{"num_hidden_layers": 14, "hidden_size": 384, "num_attention_heads": 9, "num_key_value_heads": 9, "head_dim": 64, "intermediate_size": 1536, "vocab_size": 8192, "hidden_act": "squared_relu", "norm": "rmsnorm", "norm_place": "pre", "norm_eps": 1e-05, "positions": "rope", "rope_theta": 10000.0, "rope_fraction": 0.75, "qk_norm": true, "attn_scale": 0.152, "bias": "none", "tie_word_embeddings": false, "parallel_block": false, "extras": ["capped logits"], "init": "trunc", "init_std_qkv": 0.0255, "init_std_o": 0.00484, "init_std_up": 0.0255, "init_std_down": 0.00484, "optimizer": "soap_variant", "learning_rate": 0.00417, "beta1": 0.95, "beta2": 0.99, "weight_decay": 0.093, "lr_head": 0.00669, "max_grad_norm": 1.0, "warmup_steps": 61, "schedule": "wsd", "decay_fraction": 0.747, "decay_shape": "linear", "final_lr_fraction": 0.1, "batch_tokens": 65536, "max_seq_len": 1024, "doc_mask": false, "train_tokens": 349800000, "max_steps": 5338, "dataset": "wikipedia_en"}
Each number is 128 + 24 x the weight over its row's rms, rounded and kept within 0 to 255. Layers, rows and columns count from 0. Numbers have three digits each. The size before them is the row's rms in percent of the matrix's.

# layer 4 attention output (transposed), 576x384, rms 0.127, rows 111-127, columns 192-383
107:142121141132118149137083120104141142107155158115098102115136108143130124067122144139146134157125082148138133150145121081194139120167101118122124165121176149101167144084135117156163165139134107175110099093163116073164134113128118168110108135137134157095090125079121134152133118148167155107078119115129127132115081122131105139123099075105092105168130149134134131048097120101130128131116151146139133106100127125137086105140118131141140147145122097120129135126099116124149094122163111148104082107153093129117114132120155107121125108134140159128120127154087130137090120093143146113
100:154142116111108080138092128146134132151143100141137103090103122149150127156185164144123177135123101117135126152069151109089108134106156112149143160088143145117116165100115103110136139079122142129118166143098148120126166144176113131073066139139078084132130101175130148127091119104128137083095141111159143126117164123137123135129149133146104057114141085134114154122146122112099125118151129122097142085153179121096136080127152129141114133135092120125140132114138111069098115143113139151112154131100133121139093107141111112107129153082134153116180105125119105146107143132117151110
109:126102128093138130112125140131086126149118145159113152085114091130139141129139154122147116139135116096132138102142126067118120131120150100142135153109114106142119146105182116116098132160121135111112131151058129114153144130080148126128124111104108134144094105125156149174136188124118139132149097122083127127118132179112175154146085131137169136118114120176134105093077155118121115126091116151129118136157135100118141147100151146153135147101098113153122106112085132114122116136150111119118157080168118111153124145122134117124163090144115122117081158165148119136180156158144116139
108:069137184147128114154141129123131112136149112129088136132119132124115102170142119128123134105126097093118128123138155075091115140103132111131146141116118118170099147113117144151099102118125117145079161115116092115143142148128113147151152145106100120125157108144197127133119138111089112128145135144145172128130147100100149130115108140170139118156115111176086121147076145138134142149104101111113091133118096130137127129167132121142132136150108119132097141121137134099106117113126150071137190117181172126123147166138153081092138096108118074145096111174131160113123161088090148133
106:129118142139138125103134081093120135102103179134089138095121113102122123145129125115136131105136153071187102133128166164100162116126103157131113096144136128119104115135188138132159121097134188103105130119165140151111117148078180116140133131146142166151121075154120111134166124162139114140100097138145115141143081154111122112145119114095130132136146102151106141201125133131113124113116125137106141148162130181111129139127154143158187115107126129132152125145144123121141185066134120133135129121121149127115148090118126087131116152078118146085171160091117141109144157147089137128
111:134148073152090179133133143147150140148180190145175148139137096115137169068164135129158143114139110140121147155102125127111197138125149141082124105140099149138140132115115115138153111122115136171141112140095120146116131109157108122102107147152143149154130100124098137095129125155138098125101131143137097117141112141078117125109122117139122123147132117148140169109132121118143115124131102127129115069146160123157126135152159127113122141117094133133100107136109125098110116084155123085142121105095131154101127120106144112099194159162149079106102155111135162132127142137123128118
111:150145186126124128122119145130128125081121112105086171112148106125146146132097153104169194132187133132103112090139160089122135151145115100153120163124165137188111172100137098122136101119125100118089121171143145107145130162137110164089144113131111156149131070116174135127154179117108115139125124163126110108160113182125108156143105124130113097113127122147121075154117126109120136135148108139109150127169122135127131156092091150118077130126110102137130116116155148090144145076184154108122109063166123124140102103118154096136114141132097110149094083110112144141109187114102152153
116:103127137134130121110105133158120110099150062109109152139129097136121122152132118096167134102147101139139117116100112086108134127122126120166124155097101113147122181122086125100098090095149146114141177079122162128095150166140135127107136146128159131158121147162119155121104119094106078090161188139190134106133130179153144151109121194126096137165125138138082145134117162153123124135134120108091121144166147114115135068106134099116086120164131110115140159109147123114135147140132156132116147137140151117102108109110146127124102136102095145121124099164115081172111098163071090127
117:108101113156108137139097136132155142140164096137120080085142131162080134116102130123078137093169110100120130131127131134158120134100123144132127110129163148123163127146095143109102142094138103090145150080167098111108113154103112114118128157162101132088153118128130105058100084139147134115163139180157138151132132114118123145092157135128096111104102133140106122165133129147152126164154131143144084158122139132119109147143127121106078119133120117118157145095122127159129113148121172142083110147162117113097146115178122138143101080130121158137096112181143101118101119134143085153
116:149138136148157149147158106131113135087110079120131177136171110108143110126133093105131145118155162117090098132117131147104122150085097164111138108147107110135106112149143107135147094140124100126086108171135152145083108130109174142106146114103145113129152109139163126109125138166105099137148127138158173098150085089103151126131127131135130146126179112124148137158165115124107160106149100184092163152167148141074109148113148100105157126135152102114139140135144125148119131104150163109133170124136172135136150125148140145112145196153078139108118117138088185159122091159119129141
118:108148144144092114132112151087120141112127136137195129169123140123139115168137107111081099125118136130127161108103140136170145126109130117124108116166126149093165146111095114122168136096149162172110113117101129141120108078187140101095100120123131119163167135148122114130116134162144076131151124099149112134094104091128141127116120142145140128124084119143128163123131141152159090112123156099115149155111145097164150134175122134164112114139128140148101163119107119161167157146149079103127127131113135120128146136128124184123137113177124158117131113133147138094122096118148131084
120:097115126115114154111097160116147166148121135118097063145119110179127147110118175158087144117153165106147117117114150164175142099122133159151109098107132149116144147131124114127104140087123148123122146136146105138151103128097106097126135161157082115120150155104095116105098153157173138163127141137126119138101128142194129126091142116131129166125116114099094125137159131129132128149176116101158120143124123138140122142141048126092086082136136138154092164154108102150118098155140169150121096088092119137137138113121123180146113089123151174108098121157119116101109139118131115131
100:101150161137144103107171104099118148119109156134144106127130122124103123176114124103122099107126136120195108108107122111086118118129142151111107092110119103126117138138148137131156148109133150071162146094119092116136115100113107125168147147146155151166128090132113122136129129120131146149159136134141119160131170121111133141144118122108168156132092123179102108158090148127152103124134167118122127173134132156138134175146135161114163131107134145147127130103122112110136197096096137158190128167127158112127131110110140109113137119076126147080098144111169049124142122144085107150
122:148108118124102137133103126138159133182117064114131077149141128124123144124149145143079113141151140099091154137116112151122113114161171146102169140133135095117114141141136108148128149123139161154114203112122151127156124163119165091178103175164085077122118151122139133130114142127140149108183112067101145113097180152127132109064153152142151138100174147096093140152149106108111136115138118108148135128124087123124120079100106136138140118100127135101100074160132134135113128133105137151108107137134088117149121175168132139139098109150114112102161145120123118114152109106155102096
113:097130129123101138110122131138131090139134175178091118069120130133114110071108123117169125113114081123172141145107131121159136078142122084164108136093127130154117137104116108140121134121141188130126134111139126126172175148132113116110114138122128153158067149102147171143169115130164105101085095103106114133126102205135145145130115137122105093144136108163109143136079129090124132136088152126129145055169099119136121108106128123156132140133117118144108136130090150111133114119137096121136119108151105146127116157124128081130100109088155127133134137134081129118132193087105176085
117:173080123120112105096100135156179128128122128145073085054111108153096143129134160117146122148124145085141120172162147042106151132149096162145144113083142146122133122103117115138163161124136142093141182116130114147122154155145160116135139145140103108144068088149141141124144133126147113068092134118155101133113134165106145120131144130156123060126135087171145163162124162131128121133116185159163116086162106155094104130125166138132147116139139136116123137104124144131109100146138135178128127136127117164119113113131126115144143137087115135064119183142071101123118118171111129131
118:148114133126125126139105132142172141123134093142119077090134121133090127111080140123127123107144143102124110168166118122151133131147111151120152122089128118089154112144141146123143131150130096105167164106156107156113095130089076143134130120148101156119103108124134086127134089123137166093085137137136121131100126115136140120165171105125111092132111140106152117213123144150138096138132168154166094108104115150109145164114118129120110113155148153095146154062158186159137097119110133183125102119131143114125120079152089119159111133123139129161114126110123101104110128164176095116
# layer 4 attention value, 576x384, rms 0.134, rows 112-127, columns 192-383
092:152140135145136126155080080129149145121101121149122101124085125113079120117126115117132116131143130131145161171144124144124097183102147076121102121125147141114124138148120117163082077139136119152143105120108099115179141101162131158156140127105151161105108124147103142107148145122145149151109094142130145118154137141123115155162121145131138101125149108105132156145130126102117095129120151137112094139158144121140104149096116139093147122105111082131162107105162108118090102137131130102103128119127124125108183134136151173114155111159151127119120129100145156154148104117113099139
103:123184109171130087124098094123081166117099143151110123118158147165144122151110099136132102163094121116121101123109153134134137073115108156165127102138125109119143130146127090129155111097116132123117114137154126124089146132111134097098137125117088094102115116098103144115104109088165138126165143147167108154130193130125161126107119168081106216150149133144129115076116121124108125134129141149151129125147147146141142095120136148126112126133109158120125136166147147162094152131110090102117105139135108156110101129156116157101103154180126145148103135133116150092103143144128146143
103:096137144109170106104116099125126117092111131136110147118103140139166120108150130147120177147075138115136125117148142125141151139149161121108102107137138090112135194108106095144112153087086139107137090139108142112121078151186134126125122132151141096122139102125128102120097139126160133127168107122134111127169187124118158134123103178114116176096159139090136117086166161143102150111105150142114116130152066143140111064128116139135109117075104130112120147128124134174120133124125137131101154092120126122137156138132114194130159114137115083129147072110139114125098092099176143113
099:160149135145170129126131101150121099081127161093101128099170171142173088127109142132126131122120148126128117086152091129136120156115123165113120160106124107107124129110167129108131158126124106091155139084130103145149169118164128162151120155135121129156135144098154129105142133118108108155139179096117142158136141144150104156083079123159106141106102111141143171090138106128135089131100121087167113096115119079126173108148144139109098135115168124094125168135145140099158120135128132064109143154106115124118149117124135121147142144138088147160110149153133103113167145096126117175
108:122114159086134119111145105123115130140123129163095181149140126123132115156101137119135107173154139128143136155130148125118097127100106168084077132169157113117120113126129117160138091129136125109131138117165095080164157111106105128161146148132113119135100196146127141133149077110127100114124144160137141124130113158141126125142086107119129085149185119115082109159163143113097085152149141141081124122163164128121119130141102094131113123153131164145134120103138120120120125156156129112145166133109132145162121156151079093158092146106112117094154143117161131126157069151138110152
105:130114128125112132132125093126080140120108122107148153138134127141124091112107122114119117148124162166115147164119115133112140146128117106145095128106133157102147107078130119160155123147122143087142148104131112109125101094135172148148097104150134108149107080138128114144127099119132134133140122110175099116129128124149157158146134141132124175164127116078118163122119171098101148115090176158147094098158122136162114120138154097117117106075101095123125156157123168141137111097121100097148147132126118113126121105169146136129180148098112138170147118095096120184127103079096154153
109:117111160144138132145154102107129118125112137123095144104059129077097175106126129103113147107125117108171121134171139159129141145144153116137096134122132130119128113107139112145158091150129162158148135115169097127171111109119152151147119131135116125126140121134098083132109129149140126136127143111116133110136156127132120135192139138132158096083155129130108113123111150139149071075131106131163087145153124140153118155166112130157145155104124105149158097148100129130134125145143150095125098104151122148125148139163177151117183129112097096147115118076174111156144123142109135148
105:142125137077143133135147118134150085168123102134184144146116151093126120141176102145158128097108094126142125121146168145154125163130132036125115095151138125157108143181124129116085128136079142147149123164137155121126101149163114159117144119168128151149109128149128121130134165155137116117107112125125133107170122128094131132177114125104102089104132109179134142103145103139118142123149149116139121128122073101100115148145133100127183126159123119120118150143131124110182114170129142162118130091137103142133069114078149169126183120100167125138097094149162101098159121130151130119
110:142162106129113148110138168106122125091108161151085144125116120161138098120110166119124135163131126111131137161144097147132154143169136101120128139104142121147116089123121136105086131155124155106148159162128097127155132112142140091149092153126155122131140112128103142124122153146135153129096145128086131164118111150138132158129107130093131103159123172135127097151112125119080127139090124093142142144137160094114101145151145141107087131096147116114117143099148119097132098137116120070120130130089140187127152138132127126160118173080095121135143142122138072081159142084117139129
114:083136103126165090133135150158125147124084168093132099143062147137149117125101154166145148111149094088099144112200135147132150117096104109125099134137127094169082130089153110161119158137143125096162125134147122146122151183129073108146135121133123161133161159156136097121165156093143119096128167117115135103158146124083146160166137110128137089122119151113121102098146091159113122095123130088097159153136170086123143167121087115132124139158129146119143102115162148185106120140147147112143117121115119091150180097125124106121106108124110154140096124168161135107126140162150099128
113:150090136157135109139152089140129114168154140123143137137109135089105160131136103140127109117134096133096154120105150138164115147117150111133142126102133120103086103109085109119134128200063120133133151112142150147096136133104110110115143112156133115127133133142206140119130115144148128112163114111122120133123140126135128139173154109110086145142115106135137129146119152149104135154102173112092123128077089130118148147147140111097147144129155104126155132101107137150154106134108143163127076090128086137134060113139168147127115124112126122148144114160145106076104097166155103113
098:113123124137138139190157112150157121149119132102150117088132174099167132105140120144117123155174108151136125103160117128157181100152082147134140141140117107136097170107141135102161159103117143102124123140147121135115115107154139161129162108131100111090145131119117087181128146084072114140157165116121131095130157149136137091118144131136133136062099100087147162104157115148136067104124117123176142125099152130169167113154123114130132141149149117066123158151144128115127153133133092116117104140116077109133191120138129141136120130143108130164127123169117161099125083144142126127
113:128151145118141144151155110165131127127152119122113115140160176125117182124133130115116103118096098138179101092103101119131106128148142119163126129119152177100153075152122094117103097135123088120128110147093113134126122118087152108131155137095153137127117085109069175126131154121150121106114127174087134096136107109109147166144128127097131145081103095172131160158130134123128146128086132123111088091146135129120133152122148153119104108142099113129129097162119131118129139135136113122113079119156157100130147143101156123123144110121169126090097159171094140134119153136150111119
103:114125152165088141129149107113101148104113123120152145093124113127121127127138137067105125128129158152095165085101126126109113130093124179149142145115142168138166143158140119126155104111135099127137139083135144088127155097140143134145121144134121161138113155145113118173085091109122136165146086081190142133116150162166087123155084136143113166116101117134088120098104142132139129176113125135105094105145130167155117113119151136123110098148071137123132125149112109144122136157119151122144145127092095096117129114152096136138149138128121130178116124102149129133124123166149082139
104:131113135155100104158116126139115143098118151154120129089146171125125107127174105113123111138145081164122133154110088093155137175107106143197112154107107113131112139146129111138132098128131098130121135105137130125179148105130131141136123142152132132124124175137121118151116146085092128150130133128143123104123147189132088137108056125132189124043109110188101151115127090151097118132169118118124133111143153158143132159150094107122143125123099135148104156113150130089138138174153139148110120081095109131107141150124144100158119115112093146129105174107156179087123102095119123141
113:132081127108114115136154147141121118150138115138127098166131148047112123134148094126157104107122114135093093117118118116122150142144100087163125134118098144125114119173098170146118116124126125150119109111102175143149085132127120142098128096177131124165127115167133097131111115154098133138104120123126091119105118137141138108093097131175178130129095111188118155141139096125114161141177117125165144104112099128108156150163107116117152127125146120192086149131109136098169101164130144165101130127145123137110121122082155121162136105096150149101143128091134077132131108112107188095
# layer 4 attention query, 576x384, rms 0.141, rows 128-147, columns 192-383
105:161085117154166127153126162119114133102179177140141120103115082135143166130148102117124142104103128103127124103095130114133116146104126123130162135137098101037168111095125115161110116101106132119089165129147176097110104129140154097151124101092117173097131119141106100111164103134135137128124103103100160203145142120137130126158149125120085126122132101112112105124161145123142114114116129157124141126103129082109109151122107120167142150147115096101133130104135115114152093094093121172048102102115137141135175126121157163079121119119121175112093129117136093141144159137158127175
101:108127127125124096192141149164125097113123102142124128081162160141107138092133130134162119147124120138110152132131159168103147154108089124118150080094111112096107107151104124099144096138150125126097162124123154117113119169118121137111085098116104101125114092103178156133127172119148120089096156121106121166092142141117163128103132074140108122158114167147145119125191119130109131133135164106079066117124114136114121120104145115118129140110106134130137143116170121170105147159153142160115122101135152148123110147153087117100151135095175163123120130136113104188135098122112134181
110:131141153111146160105142091131153081124099074126145128171132144120157082128084146137167138153135111143146140138139113095122131145151133088133125095136136108162151129146108113112136135094121109127183126092131099166134121099154137174110151131157146149121148110158181096103095117120154138152131104139144100090119147123171132116154147073111137137102128106121129117099102094142124106129119104118170118177089122135112121137145157147110119174123139125122100101112119166138151158112138144134173148133170160090122111115144149089107134136136149116159117116114103166107087139091147100083
113:139107124137137191144135156074154116132139134070123112117104114160124113115101116102100151119128111117117089109104099123085126119166152094118147164106159075130134153184127140139059156144110146130128104125118130128138138120169140117135140119165138128129142090130122141118148081109142138095118132170070119097134126100143053135132115167099115143138100089108119151108117090127135123089134134135135158167124149117110117144130130150134124141166146128130146142148125139118124108117104125098150161127152110141168160111134173120110088087138132136096147160136136134115145130131117108121
108:121094142138158156127138135122135154124152132121144113120125104166115154099121097150130132107131120106131089132120131176134069106156116115141137145157120121096123140106174129151097153146076102126106124179166166152066104099115143120145125111126142155102123141108112119112160129102124121093132116113143185135148138097133090109116128139090132106121166114135102174166093097116099164143131134116131132135111127098152137141097118100171182088133114179126110143125159126081159116105116108122121126113128116118177172140122137127164101109137103155132162125102121122157175136179146121135
115:116141128132130122141169101127095132122167124112140121097186184120126107110183119113108102117114128099152096116132113164152152099119149138139150085157130121128072109140088113096123097108105123159103127142103115129135149158164091151124115123148109092103130167157127086174121121122133102126140158112153179167133160160141146167141170110112122172119129157101151112119178115119141131105105136087102094087127145113142130125096140099155105168105131145145115124097124125164068137114109056159090105142127161106094099140158101125159145143101130120144123144107118103123127113128113126121
122:139146131144162152092146146161159098113131115094168105139172142153156090153119138155120110146116092132136109163118065113144115126118136118109164132147157152134129126179138127115133149124116161129177122117096109152131127090109105129136126137188134141135146108141182134122103102113174161103099092139120121093146156101114168128128128119128110124107138115140093113105069123121136117109125123138151127146120135135134139133125140138149165150130092083128146111109133132136130111121145193161149133151145107131104136124121110094121106144124202130105088191103155140104066205093150117115
120:130110127138123187113146153126134120111149113107155138140096128115160114099110095135147122130158090166150110129135142108103115128146077114121121118133110101110126204103111190127094142124096171100121138120134144114127157123148166138138128113146154174130159119165111086141157088158111154110125140129131116109154145122126114125108071082107178115073109078125111134128113126166132097115106120175150104183117137097141108109090100118146157100111172129115135125141153148136101142137127129131129106111134117132145150120090142119121094119123099117118088091112144139166113147124124120101
117:128134095187135084115103114104129158153152146114113150173152095128150149125138143174132125091161133148171120162127107102086172088125127128167119141098136099150174144090102100174128079165121133148172145141103141129115128115091108114166134163131144149134131158110115120141077131112136094103166153150137137181108106107094166136100136174125127120091112154135124122129097119121186093134121096122097114118160101134090145122130118130118131126121110147079129145142164133144124138104099105143218103135106160135113160136120156117095107144150177104159147158114112119079137151140105097145
126:089138124145154176125154088090118118109124097135180123118090114164141142186125106158137121130134117121119086112149109143152094110122134107129129116131121080146149158093130157127131092115115156118078161129128122177147153092110123149134170100112125121111167149153120110144119148155135130107152116135103112166157128130127097170211138121151085104127161129136126204129134139095143092073137137132096148107117083152154110142146149123129165176097133110116141124129148160085159160095131073152081146096138110096125156137132125101131152134079153139120110131144144125137142139114136121148
117:144149100111152152087116131137155136127104164044169146137110115117137123131131143124145157118146117130165140154119141138121127114175184122120111126103120100127150156120117143140108132149132156087151102102132135138138112055153159093155104147109157148189140152105136105148164105144152093122123161161163154118140121125104127112165148107123135098101158083158155163109120142136131071125152145135165172164143137107118119094126123120138188144154153120143143111114131127124125114093149170068146124117130102131139130112143181105165141121107105130129134114112141156079131127129114129117
131:128154155094107093157123073106137164095110105173083135131126157127081152127137125130114153093116134156173145101159122136159128132129076152137132082171114117090102118122132085080124130118147065122101142111106152111124161166128208116126120105116115127112133106154136165145147157164148126144142138128123113160111114178146120153149113102116148115132133109142129137121143125182121126069104153140097128115109120083117148060167096150146107114097121140125101117087110125119118130127138104135095145113121158144147140116119121106101124164114097157163121076154123117126147066113098144151
122:162146110127131140103120169141081127131114125130126133123106111155096134175160115152124117119186149121156134155122129144187110107126111148159152168088137085142149128133165142144128183137156137111110133149064145196121089108180121143141132125117121109098118135132109103151117133123137109108162138148135126121140102139125118115170096127151113166135173146117170137152135131133152092138154087141139106160148090131176120119160135114117144126101110131095152142146119144116109106128125138102165122101129129151145152143122163156153173128128141144129119120117117159104091129131101115150
111:122141126184117102106140141100144142096155119169113105143166119135146141140097142168130138129112137120102117133132095150139134115102143112141122138171120133133119095166135059126126099116110086144113113144085129114097126136176139122139115115144093124131123125136181119098120151075157122149087157137142103175106145177135158118158141133130139112089131133092136125091157151164088107099118122143140122073143148090105115139104130142117127154129134142146120117068099150113126092107157146141136120188068132123115169109144134137111106160122151160168103113121103136080122121075124137146
106:168154126103136152125127141135107113156127097151144176127158112127145162113109130131111125083165120122093150124117108106137100127163127104138108134139139084110138145131102117138141149116117152146129124131076140154145176111109120145126142132096133148131119140141175128136087098151130126091114148139134100150135120144137167156103129159132139144053130109127133133132109130134158088111140111130103090169121096102109125106140219104106091110106097137114154069144137132140138118111102126162125119113156142139098154134063158124124151138151121118149131147118167115107130140114131100171
120:132094134113146169105153119118144135114147147108199069129132125138144122102081119158132178119143097132077117103113123150132115137121119111128128126114126136134123128155120057125112143092111140142148109121128150138088127103151157115136075107130124156151137143177151126122149118095124136100109121112136138105123120119147087126155115138092082107088177134137075112065122133143141147145119158153185115120146145104139126099134149150101141131129121103129157097154110145073163117113140154107073150143087102080142139123115149124178163107105152178125137132135149160140147155096150133111
115:099122091137109085098115130142169083132111079117086163129144136101102115108143122144136091142106143110132148133122117160158114145113125137117111137115114155120096104187188133141137122162124095119149128113132113095119138177168131130099148126139126116162127159156138161123136168148150107132144184128141104121129176166110166109187118166130129125140119120152139091113183105137087121074129159143118147108115153153160159089114118204172142136109116099138106147116101100135099150134158147142142125124145153126125114119133118175119137115125132130126111099125105128121131102135117125189
120:107114105151156114131115103130177087118127101145109135096152144156124180134120167156143116133095153115144122096151129111118093102116113141097133126127141162133108146110109129109097120151134115139155164130118169087124167170136124126140139144134138102120147144170140143147178126141109139104142127106115095138140110172099115117119083115155153102144098142146145082104102127157133112097149134118109079114154105150129118133083104160125112137116115116106116125128162108108129145172130089096132100138134093129111120105170130138082144091141147120077158103156120093145086107153137146117
120:148101122114177119147123138122131121109109100138145075108151151178157113119101091129111113144120152133122165127114148140132126144102086129116148080146144150138161093133144121135122121113128094122134102152158129107089131108123119180154134101143118181110142126152132149114146153127144095110095091132119123121116115103106144127116145117089133091149093120117130138090112146138133123102136144118130109107130132094114129188131140117107096138136137088120155122091108091116154110155111105178072147144097133115087123127162110154106155111196132173090125115135110112145108143086150127116
121:101083138109125095127089128153159144116138109111116122130164173122136138140170168069148138164095114099163151124106135136122140136150136157108139131142160132108148100153111141116143109138155119135111098097146126104169095125128122135143100167166150114133153148096115142116174126125157105180094125130123144088125162131121183138086133098108150150120127179084142111174118145093134095105083103098096151176132125098119127126094121096147124117093143149113148094124139136158149125135138077186125144124163116187089104127155102104144096135173135128113127139098101130106092091093129154112
# layer 4 attention key, 576x384, rms 0.141, rows 128-147, columns 192-383
116:109134118144117126135138108146137141114149130132167145125122136111166115150137132075138171143128126096065069131164121094168098138139151129136150118166098159151126110147189099153124110128137166094201110077136134158100125108113111124167143074112124133154146121112119134147145098057120142085115167116183121125140139137141159115119124124152132121088150159110130113150144161138150129130128108108144128141129158152113107084130117107137140143150146086176124114101121123170140134152084148119111137124113130084202159150105125124110153108124165133108179108118134141130137168114151124152
089:119194111134175186153119140088152130123162105117116129103151115107097102130149125121102136187128111113198111110121117101122147098095078112110129132141121115120136150107124113128141111162117136133143127161155144132143135172104148117119150172083116120116121140127123121141136123187140125127139112088138092170167142126119094128097135153118133137126136173098115139082121149151142109107120139201162138136140153090189157125085120120103142098119113096170138096153100127122146142150105132140115149136129102109128093151109122094129128127149183106085155130155111118095124152150139114117
116:123122123135151053119122132157063121131099170100132139113122129130153138109121125140150120145105149131138147125134148138110120133079161143159138159116131127152125133108124113099093133116117119103116090162100113129172086152113107118121082127115127137127124154152150116063129122134108161165163122136107093086182121091085175139129128105147144182167115125148123134143083093141151138123146102105137067136110134143130123109117109158114139146115134132111083153143110116145088158102156136163123104179160120149121140110149160115173161147147125182182138110086140091145144099113125104147
112:127147185131080102159142153158153135104109114149139134116107149098120176173162162110151156121158141153146104110169158129114121103101107115159180120137086094119114138115145093140125130112146172145144104097102133134106134103175158138185096114067192145177101117095090136143073128155183194151096120173123142126141115136126167093151132141125119158141120120096093057156136133113115149131101109154108140156144118170125123138132109131156114099137134091140093134142108128122130119096132155107144119113150100105164125150091150111119085128126122130146153126130152100131101141081156142153
112:107119141133126186133133159125095155102120143114125137162143146172108123171113139085112132132111106158065104132159104073125134147119151160081126192136135150129112111131109136137165114095112139104088163106132126130110124150101151142134149137165135143149159105132120127157093138107146097096075098095142138147155110138156078138106088152121170113101108122074116124105165136100137152105128124141112109119161119136095141131156127120163118117138160091161109128147139117137138168163129145107130120074066174142135121145060134138108113144115116092116087166122092129090122141139115125101
111:119148130139175123080117121114098134128132147109133132116134137119103101092122105133132096167139132139094117155140112128156147129160157107151133123138166133100124107120197149149136158120129148171113130172129126123148135134057116122120115116112094116103131120106128162133120082123122176145109106122091117054185128109106115146147149090134094146109125125171123097096135128133124121143183139108131074165126144119157127125133192134131146144128137128135154103110107129168137153139144137143123163144172141111115112129154097131144134117114177155107117137119125104082149133083066070113
120:112101124087123097138154087146127124085117151108111117117130124123119164107102153094114172089074171126102112153126168136116113162123155143178087114161110105105165118119158101112131160087137132159130135112080112115128186128140104137134145093158119151162087111135147163101109086098110178146100129120141167097166140115122139114128144126124181161138102130085109108119161066133146138130118093141103130112111089105130172159100076160145154145124120135142133160177091154126115117174146122122101105151093150131153139154115170094111134141147124145133144149145079142122138106117162098137
121:141140138127123080144162140123127131112158124156132113098149125131131161115144099126097127145163126131116110097101142120135142107132165125079091164122120176094138147101129145134138127151116137096152149172119137113069099076101093120135120153132110108153124138135107086145116127107142192122123125140176135102148086144142157132118141169085125118095130136136073124118126073106163183149124152121121160159140103068147107151088140111168124135123137078147075114134128119109138113157145139117108161112086112090126134135124142116138111159131073113094107147186147133097117155147115107118
107:123100081104107124146149130152154113099085212169134176073129156139143105123143160100140156113136112129138114162160115074164122141131093102130126102172151136158140083128153130064139146117114160151142078092139100106161156149102075084105137134137083115119142162153120156113153118144149080100181143112076125127144122143127148137140112084138170133107098095120110145131138149155146148129136132129149119135105082119106142140168109107154169109120141144159101126146154096156155130137130100092099152164143090146136165130122157124117127074136110115131133098127152148156119080091142165086
122:114132075108146103150145123127101159162143118086147134127105131103113090084122117125091114126073144147093108118165150097153129150172126120154100162115113115179149148082165098149157112101097141131096106154106167127129175137135111146142107135114131130138133104171168136151123131120130166167102108140140155109135106114086157144121162125183144180144134108157145116109145131085140133139130105154092095132119130149165114121147132107097116131161075131140103077130104115190127173138128123139139155142196154126134122162170149107146116161133120200150146140131110117116169127134096108128
107:138110103175149158153130163119148147127166117105093145107142169106116138131117131131108125149090125099095116129113146108143123165105115150116113133123142136141098117111117165141127098136132111129139151131152119133137121102126127138135114091118141101088123113136092177124104139077126169144076158126151126138103106136113138139132116150113105118151126141146119104127138129093132150154101138117074124200144135158101140150124124127164091138087152092093135147176106090118096109180177107174085158178104152144104134141129122122148072122157147144122160163165100162114150145149171127115
124:164126145142152108110105174120150115125119118126088153110119133099122139100145073126170062124143163063183147085127123092100135130099133156125128137089154142138133157118131155127147112153111126113138143121133132127125123138157143154140135134142137170108153116124113162112144151137096111167150124146168106119156107107099133141114141132128117125169130148123125139140107178151127109148150147131172117149108120153140129104096139142087086102145162147108109064114156146122139123095123129139156163132167070145099110088159134129136146167146132137122124116126156130180093120160155128129
124:126129106148129147126147134136099138146126137061104109093131135116095090140091145104151119110152164116077116140129119074166115187155140159131086157099139101143159100108137137117097117087081126114104150096096119140138149125139119158086107110133143110133080069127162147127131151106097118135076090082163141115117107112128105129140136120159136128105129133153131124109111153144068138136092112132144143116124136128119068172147128133107179119174083122187100092115104172126104113148127092115083086144093182132140123159159160160132120119160109142137130119161047124143110104117110167138
110:147093129098127101117128151140151119126137116142176109120090116167147151097127140110179135148120098104144115135130163144086148112128105113161089110150164121136156127082146124145133149104109158132124134168074108098145145133121126162116154135128159167172103125121132139117112083101140114177120114118119138112145082099137101109136151138151162175133110114139136127139130076136125145166128084141125109090106108157188176125073136117090145105144109133162167139108109132134118155094152113113153089150181138162147118155131122111183107138172144132148182124096113111143144133126137123089
107:124139125140128160139130142143114145095147154145134115129116104146112105099160165105122102160148132152157159122099165129119113098129110127159147152141144137096153130101129159139132149127144145109142098133115115122132119152132121136138081130127132129098135105122122100097182144126182122115150079152115087166174161120189108122144116137094194130140107120108093108130125124170085166140122101142162162170179143124142154156169129133108139104108152129184100101132142140144113137112198142110100139122145088149175098152137119104163180147155116087100157107161146132157126105093094174098
113:113188163116117158088123122116174156143151132112120135150144134120118166161145122042133102101106116168101126155102119119123124137081166129131136153119138138104125131111122141122145165129149112124147159165101107105136129133136083146142134116116156159151141109140091149137136118090114135217109116156162132135155116096125128122127163133155090151124136105146127114098155107113103154095152120155122096154109086128152142142125129130131110140099126106153116133134120126151103129109110113157117103148086149139089185144110153144134097166142107119108132145169155085136169157169117088120
109:141107123158124104053081167149126102160099134135135163109135139104135125069131102156150100098125110059152144111133141132100155108139135129131114115091133153110134146139147142163178103170111158164159143128097125092120147127077169136179119119130087151127123145178151162153125158137120109146144115094054133112114105137137123153102142164124116154172152126123162126139128126165089143129119136084121164149126165148120165078085127142095103135088122167080145072134120145069141139135113142138110166116127128110129109094141110178126122144137188127121139138104111141152123122160120114104
109:105146141126131116142166152103139137130104092169126118157150063103148104115143116188142131134162119121236075132113116158144126140112128125131114120084112140128129107143098122123157142117113111099107114120133127095109163114136134155193108169122145152141174132115100110129154156109145068103127106133148152120101108151147072167109135130136140115062104111164113105102122105122153166139141148151134102133135138101107165106126140129116144137150136114121127085125109146113147077140113145139133111129152132106127110122136126154109134163098136137141136116149160153096136116114126165166
118:092168151132103137107144092165149136087123107130154094135128085145117075142167171124137163134097096148180167135157128190106142131115151095126143145162128136138135152138141113146168157102142120167135106168162130148131076159110136142130143162153141138130123161090126119102125135113167139127160118132099129164215135137126160174128132148133137180119163103115148110164130117105121102120136091129141108153137133105144194122133127168138144118140100121122094145131102132118151158107151080152138082104134084106135120144135092126137109099104122130118132126110162121089174129104156107147
120:169059114090190098158117113141120066071113112117079128095144161148153154100151104159125141103131122145109174135132144147138126109119124120100129119094180098125117136128127159132116114158128153122116118136139093146143111113094116124123098169158174089100116166118099094112094108134124181123152105123102130076102150108094099129126151086073109132121108147149105160093084154108143147128124140145139146115137144112093154140183097157119133118145107101116131149191121097090114120097120149130133134118112116117131093133089099129155144118166133173140112145105144122121142089124145139136